{
  "num_attention_heads": 2,
  "positions": "rope",
  "init": "uniform",
  "lr_mult_qkv": 0.7,
  "max_grad_norm": 0.5,
  "warmup_steps": 200,
  "schedule": "wsd",
  "decay_shape": "linear",
  "train_tokens": 238400000
}
Each number is 128 + 24 x the weight over its row's rms, rounded and kept within 0 to 255. Layers, rows and columns count from 0. Numbers have three digits each. The size before them is the row's rms in percent of the matrix's.

# down: layer 8 MLP down (transposed), 384x160, rms 0.172, rows 154-179, columns 80-159
# gate: layer 8 MLP gate, 384x160, rms 0.276, rows 155-179, columns 80-159
# up: layer 8 MLP up, 384x160, rms 0.271, rows 155-179, columns 80-159
down154 099:125108193138095123135142120151133168116134078147143172091129148117163106103098102148152147106117141167149131137129147101179133150139099097154118182130090120098111134116127117124115112140125174153101137139126117156139148165130122097096091120
gate155 095:090134175101128116168106160103111096127128126144146115140132096079140128182108121119106115134127124143138136118136144107100155117138136179162118147140123156121122130121123148141064138116052146126135161104129139087115128111123178155132095140
up155 101:179120150115103129127130071125124140106126142127102146152125073129115118134149150147141108192165152143106123140160132107127151130122116157152157127161112158134106121138096104079096125130113132131101107154107119112091109136136114128131127081
down155 098:098113092138147105145126147150093153127135103104170122139165090116133159173153129106101117143099122138117106108121120121148146139150136115099189119131175169074127179139141122139133115131165132121137127074119090124154096148126126171123116101
gate156 099:133123159153121163145134087172117150132150153138206141157141124109143102145142092121104107155131151184150139147149153124114125154095157148136133099107137073088112139083129115099123141143138148122122149135117152085141127133125123149088083127
up156 096:102111143129128113166138136137163117104152109153148143127149119151147160155160131121123157090151189162097139101141160120186149167117109094140128152098101130075134117140128146129134091147107157104116121114136109147094185165120145138120134117
down156 095:119124126163103152123129082139119122136138113126135065128087083111127152111113137148126095118099147137108112124161152139092073127141114157121134150107126117117157110079113112123171145103123082104164119105134104138191156103111126094150115157
gate157 096:139122118077113091174143132198134107139088123132124134115162181144146102159138145145134151087144115142100131137125094126121141144110110135133179178111074135099114129116099109136140130133132146119142172149136121118112155143074124115138107113
up157 096:114160147157123171096156173153151143154134138116091134135108109095116132097147112138096135146131140115146146104119125124142107128133124150132113106127163150138160106149154132099122190171118146160099114095140127117157144090122115144137092154
down157 100:063126122166128141092125127144098161070092109109133141142139142084113148159107114105089148103133120149121089145141129153149156109108131109144085109156117124105123118096139160127140083121133138130116145090109145107159143141143129111089122090
gate158 107:161145093166121104120095151104140138121092137085126151138161130098157080124072128100084149138161136127129151138132153133143138130133134148130103152135126129105138088113160152153110155122148177092125153115108099117087108108175156159131167160
up158 104:144125146171178081104121119111136142132146098129147137144146162157136122136109133119180113077080139104117117124120173126175154109141117144132122093139110105140104076097106120133115121122119164127152136158172112146118142108116139156137105163
down158 101:136105124151114135147139141134137116157117138133119125142119140101151102133120093138100169114158154113074110143137120130114142170111124143118135074142148135106126155080128128132156206156129122135147097129104089113116151102115175139159167094
gate159 101:108137122119148138143120181134097116118100144127140113149052118158144130105088142083137078117153117119148174138135112113110109119134099170140101153158191096091143141127143156109153164145158165113094128146147122104166129138138130142134125150
up159 097:122145110154074102123114131149185137158142111118122139152110131097160129129158076117137160099116118099162106143153195113100091149113092099128144101141094145147141127137148123136157126118100117128110158106198110134109090118118191148156079100
down159 103:124098119119136115140122109109146139133081124128101129119125136119096102123137141116142110139116126070145144104146125138097128149183105166134120149098119149094107096102122145132129212119185127149164114140127111120112137155105139078132128116
gate160 105:138094145147110143103088106143136159143115152142136133145088121119117093117169166116142134146123133139158119194138123097068132117103121123146117102141120107139116105098088150123170088133144152119113135121110161138135081124116171106104168197
up160 106:150104112137119169108141132148104124136172071136074112099132150097124097092137126165123130128091089122074122136158119077166149138106112144158136117101104071138135143117126100095124148103128146106149153117103149106112114155153109088122174126
down160 097:132124152105092100139127119117118166154121150114125111141096119153164118089166139113156146111149131106137173154111101142109102170161127088120136144106103151147110106115157121069144124121103126128115158092141111132132138150117135116149142144
gate161 096:123064116146048118126132157150119153103118158120126127105130117143111116163164108082135132099128139153117134126142098112150101121128131122142128165112130111131131137140081107113073126102169099156116101115116144093124136113166113146115139112
up161 100:128127143129083069124101095168145121139148189116120105084133110180141129123121133126172150105108129124174123130128135112107136091130124106162189155105108111129161126147117114144105116132118143124156114146127096059140106148154149152074131143
down161 102:152141100127074138105127115134138112112128073084179135150154138128146093128158088114076126113107127132060131120125125141147180103159136194159176098130115117136113123107107115124147129164158108144151107155135109143150132113157115126152163123
gate162 098:114117191134163177131143157128107111176152127149139118164106128122117107107132145100112120101120115094138137080116092135111102121109151107132121161143144117146085131104125122132126129130114110124092121134143116103101168083142125147103105124
up162 102:110144110129127124166118115177103111099121088125113158083128093113131131150122099126143114174136162114099184116079095110135130108141136138143134093093102126117147123099129134128143142119113161115135122128101133096103106142132111167148078143
down162 098:146137098097109119142137084132139136128142111128132100137143177158103156128109149132113135104147146118098172109114149078145062151085171121119151124103100066113133152149107123156106129122136138161098107142118155131120110172159103105118145095
gate163 097:133080132116105132104120069138097151077120132148126160137166145170136171104128139143146138074099148141174140158114113167151131122108099112118126082093117133134116149125150098102155124191135128118116162126128147144123135108136166103131143122
up163 102:134128133141132139108123113101113168154135092122127101133152139105124125162177185093142122165167076131106155106129162132104136112149148157089114095135117134110137125124102128137121104095110119148150060170142135153104118112140158056109163094
down163 102:114128122169137146105107127172161150148162145105119183162170137120137141146121171145142112166126138114129126143117132096141130112150109119136123108143142119087138123144128138133126100134128114120134120130111127151102125126154126105145120129
gate164 096:152089119108153156116104125131085140132122160151126099131142090165143141112160109133129129143108133085119115096154132097130108137068149053171099150151073132132120113175120146123100131139131138098162106153105111143096152123115123106112127125
up164 108:122169135132098126167118140104136126095144148144082110133154093117114117112171126115142129113139150089140132107143150101120132106121155105145129101172102121094130155131114150065143099082153150125128136120151131139181149119115073100098128119
down164 105:145125124123126132132194158127119143134159135151109120100142106125132101110173141127109125106107113143113110126139150159159104158121145137110188130115111163109131154118096156120118075154122154097065128140133172138137113148137092116151086078
gate165 101:094147139138091135070097111165129111118130079100146125126114139172143122065170121117091109126147107150142138108120126137146134121100064141163094135139088099142106151144115146169143112112103158148124138146123150140128111139127134079100130104
up165 107:147107130086156132065151152130123113118098153117114076116132119100098139140141153138161090146131114137110135124121147153122118141166121111135136095114139147123120141123135200122146114145146121162165174118136100177131141075118173138105098145
down165 101:154134080146106119110124123157126116140128142150155110106169115131100176185140138133129115120133167165107141136146140135139098116120092156141135091137151146125112154123116160069124158114104112112128166121120137181120129155150137164154125108
gate166 106:154127154109165101132115127160136110159149071115115077104145161124139166114160104108133110145135132125113136127133147164100117134147107113157093147099092122150116176087113077098127112120088148166131123120108118165110168102119154116159206148
up166 099:126103149134132157124167145141130119102124155125169184147120138129103119124139150125096180104135085087107113129141124115091142155157130139122102145125132114158104085123116112170129110134155144054071155131116108150096134120130112126128118127
down166 106:061133150134117113118095135100204138101123126161152131111152150146121109106133119141117158097116121137174139109116158096158149107160122152131121146112107145168139180128141119097161156110088134128106154117140107125131111115140122121166133159
gate167 087:152102154114098104128130154112126180142099154127105163098126181151145078112082118151145148136164134131097122130155140122118175133171135113112119115115129103138103115137126138114105158086126151114098129160129126119088142113095145168169078139
up167 092:169075110129133107064153102120128149134120141120096118126107144161143108099148130100158123142150125127140116168126160113091093140151084137124156113138129110128131136133126129091167141115140128143128126121108139113104104126142139081102159144
down167 098:146162140095154145131170129087144124115182105162164128125150119087136152114107149175096152114125129145169147122149084119127119105141186175116122098176111179157119126157123135161118120171120135105076125127119155141179105121146176157142108111
gate168 098:145063125118118132070100111157102120154098167086117122136100110144143129101128089142126095148153183129156102130122094161130106122121134131108156167153139154124114180161125114119141154148103092121151144123130166123149122111126140136140128128
up168 092:104127134219129119133152120124147128159114151117123128122151134141181157153143126126133142163081145130111139129137122100084105105135131130109099176134145146154136162168149133135122115142106139082100076120158169141143150150134121104150140124
down168 098:099119148142113150120116094120127144134118090114111095122097145120082125140094165108110096109111153138125150106100147152134142111128106136070121102136134137138125161154116082178102101123118130162176156144110098154121114117121150149105148098
gate169 102:135107112127092109121108154127109122097160129117128167086128106164115149163175107140100102119126100155141146133119119115112108159134147156116168164159104138141127122127121125095109098112142101149140105112111148161160147119135101116110142119
up169 094:109152146131086157108125139149110107113124123177127134146127140104157076123145139105122117136058152108101138122092151099118108104093154136138125111122119073099067111109143144099119117108094089153164115147125154133129127137128124129125151124
down169 104:190168094103131126131139119102144138146131131120111101127138079144130149152159110172093122112113155139162123099147108119084122129121107106111172115113107101121106152111107175130138095084100162142098110109148139139121146133104134097122158108
gate170 096:152113166099105129140136132092079115128132117127067174189159089121150159107127143079129152097134109133091109132146199102133109098119105133132112102165136146110148140154113146107142144132105094133138118154130130121128128112141141131100102156
up170 101:190108104148136120121091123114132111144173143149138105120075160131089105123116154143136131115141099117121137152131116107133143152116146115132142115115161140156098095120158139163136114152080118131149111141135176156109135154121139156140159147
down170 096:089166139114154134079118104170133137111098108117117102091184133121103147087149164134109072115144151120122100150117115128171142139106090124134056147125129150139137164124133160131088083132121145144128113113131120132139160132166145104123106150
gate171 100:123136120094081129119159143104154131133079139143149138114150156138103137129106118083153101139099150136158144121138108139116111128125177127123152146106089135141116118149143129093130185171156123143145083104150098138097152123099179133184135138
up171 103:156155115159104142134113097158167143152126145098098113113150115153084121102142077114125057114154158155140129071146122125180130109133138116139136107116154184103103103122153112158146167168147151141100155117102165139140121135140169133110122155
down171 101:138138053177144118127133102154118093152110140138144120145131149164115151110153117159098123141127113136128158149179131142160151108176143092100186145122144161117082148116133116142158158116140095111132107126101120137108163120174085154122094112
gate172 102:186120107104120149108156119136150152210136153108152146142156123132130105126106127148185126128129092152117117118148123175102136115175117122106097125137057106089101148126158112130132150167136120140151113142093172101137104114126118116112124084
up172 091:100151147090153089108148120094147118126126101083134120085082096082171117094111109139134103131114146153139127092127167124122145122118114143120143061106096136115092088151150117177140128131133144107097075109169109098104092140088117100163127137
down172 097:100131115132109105120153093148124118155152163141152104107141141125091102137133129136121090129124108109148122098135099145151137142161109102108106139107123160136111099136141137091131108165106100111137134127155129128144164109110196103080165106
gate173 104:152117137114136129120125117104100159125133164129129061151117132130111139102122111113149164091125118106092128149147130108158093127104125097150120134155135160116111140111138116152102122160114101138086150127162140136127093157077116166141129138
up173 100:114151142107183158091137153105145085172147148172141092117121146135097118151104139131151138199121126146142124157122137128156129163163125144089148131115157131135136151152133102170162131139113104174128113116143100114109108139126104145157112156
down173 100:141158136164173129114142134134131139138113138126156106150130151127138150135125109153159126128086118128135086167141148140107156117141165086151155136129153076142113158092129159134152143116059148144140110135145142111168135096126165145101148137
gate174 091:115179094129113120116151118142105145114105105129132098154150190094117158066116092113137102191126138138152179128153131150143137161146147105201092115114168111141138089133106142126188167120144121135122098114136147135101141167138156143146127106
up174 103:112120101103138148117134107102086118121136112112131126082093140145136108074126163087133145160126122122167118114150111159117078125126156090119177135102140160160131110085110161129119142134151127153149086122071106139149104118186190115099138110
down174 095:128139164143114138128136118105121127091136121112128127119157120150110131122089125089160135142099119141145157101109106138144152119109144140116133091130111122112166134087080056128115139145146138084164140104131163198104142138111145137164103139
gate175 097:152152136139188146091119137159119148160086113128118128100119106124134143138130132131099087119111146131148108142159158152107089119131144118123129113104144120089192109140121089117126132125168114124111128095127161116124113149118110161148119124
up175 104:151096103110159097149121130176100112106123165180115137120142168131134163157156101131107100116113113152139097179127196166134112093144137090141143127108128139140067176132155136144128159139143142147088119111114098157142116109099118100137134085
down175 098:094130135127109157137144145151142154108129139099148151094146138100124142149112110170103148144143092130115114101165134088142127128139142171142083144123140150159162137108183130133144129147122122089111146139140180087143121114132136162130118138
gate176 086:163109177137126146103103140190144117149170145130171161171126165106103139140141155109090134131134143089111144131136150126109150142120118094104130118123151162076123130108139113134117155104154153151092147162119122130149089146111160124157148155
up176 086:098125134137137108129092138111134127111125135114151161110128113117175143156081107151151173158123107140194146142115100150136111174148141134126115080141110141118091139130119123145108117131159149128101187102135082138164132187144139141124149121
down176 097:118136126122117132132125131106081092110185147150084126137109147116150120135110123153108145110112137174164128137069118157162118125133104133120158141128148154092133159105075153092142157111113185139190151118107109134138161117128079113135126086
gate177 102:166098084132130104172110099117100122112129108146175088064088160123161133119079110147118145130112109119134108125141146114141139132102136090115136152154110122149120149111111104129164126133124142138120134144095173113119130148139140118147137152
up177 104:098150115116154089163123102142108164082110155074152109144167141127098141129113135090109153128147144151115110099117132172144146150113128151132115119139102126088112162109097152104106133113134114107099133104148141142147113129128139092132121106
down177 101:155153161110101106123175134099113104156096115097115113124121116138128174130132116161129137135105109134150152126104104192142139107125170147137076108163107099149121114188105119150114113158130119140125116144105134129137135088099086123119159131
gate178 102:141129157135182133164126103145180128133101120129153144114130142087134136102155082089139141116174114125151103135129107111108138141085141168120107159159130131117129119079161151111141148113110101081134141132156130161140157132097109178140094086
up178 098:083124125142102097149157094083182128173126137136174155149137152118146144124113121166137117145105138175114126163167152140122128140100158177097112151123113170122132167103141174125093158123137121124150134109101143147174130152125133141154159112
down178 105:153107134122162185098102129103120147162078126060140127115141146077174152122132131162166121115091119144086134131133125133122130127101122116095118129128141121111125158136149126102168126131135136138162126114141118172152128129124138097106130128
gate179 104:132088113139119173108128099139095131168124150151152111084087142107098138105142146081120165161088118127090077127160146153122087139102136104175112126162102119121110103174083107137133127127136155094130159127120110126136124112114135105153081152
up179 108:153109071095140122141138138141101110127115101114143089136111169103124168137120075117066131122151136129149147169128152135106138108132124174119174120103099113131150135119134113126122107139136149096140122141121173080119139129117103165122144122
down179 100:137098118118099127141079158115139131132134178111119142171158135124113125109105121143095096138151120118143132114134123104134156106123162144145119170110116182113124093095137112128162101105128150126159118125173145142152118208165137137145120098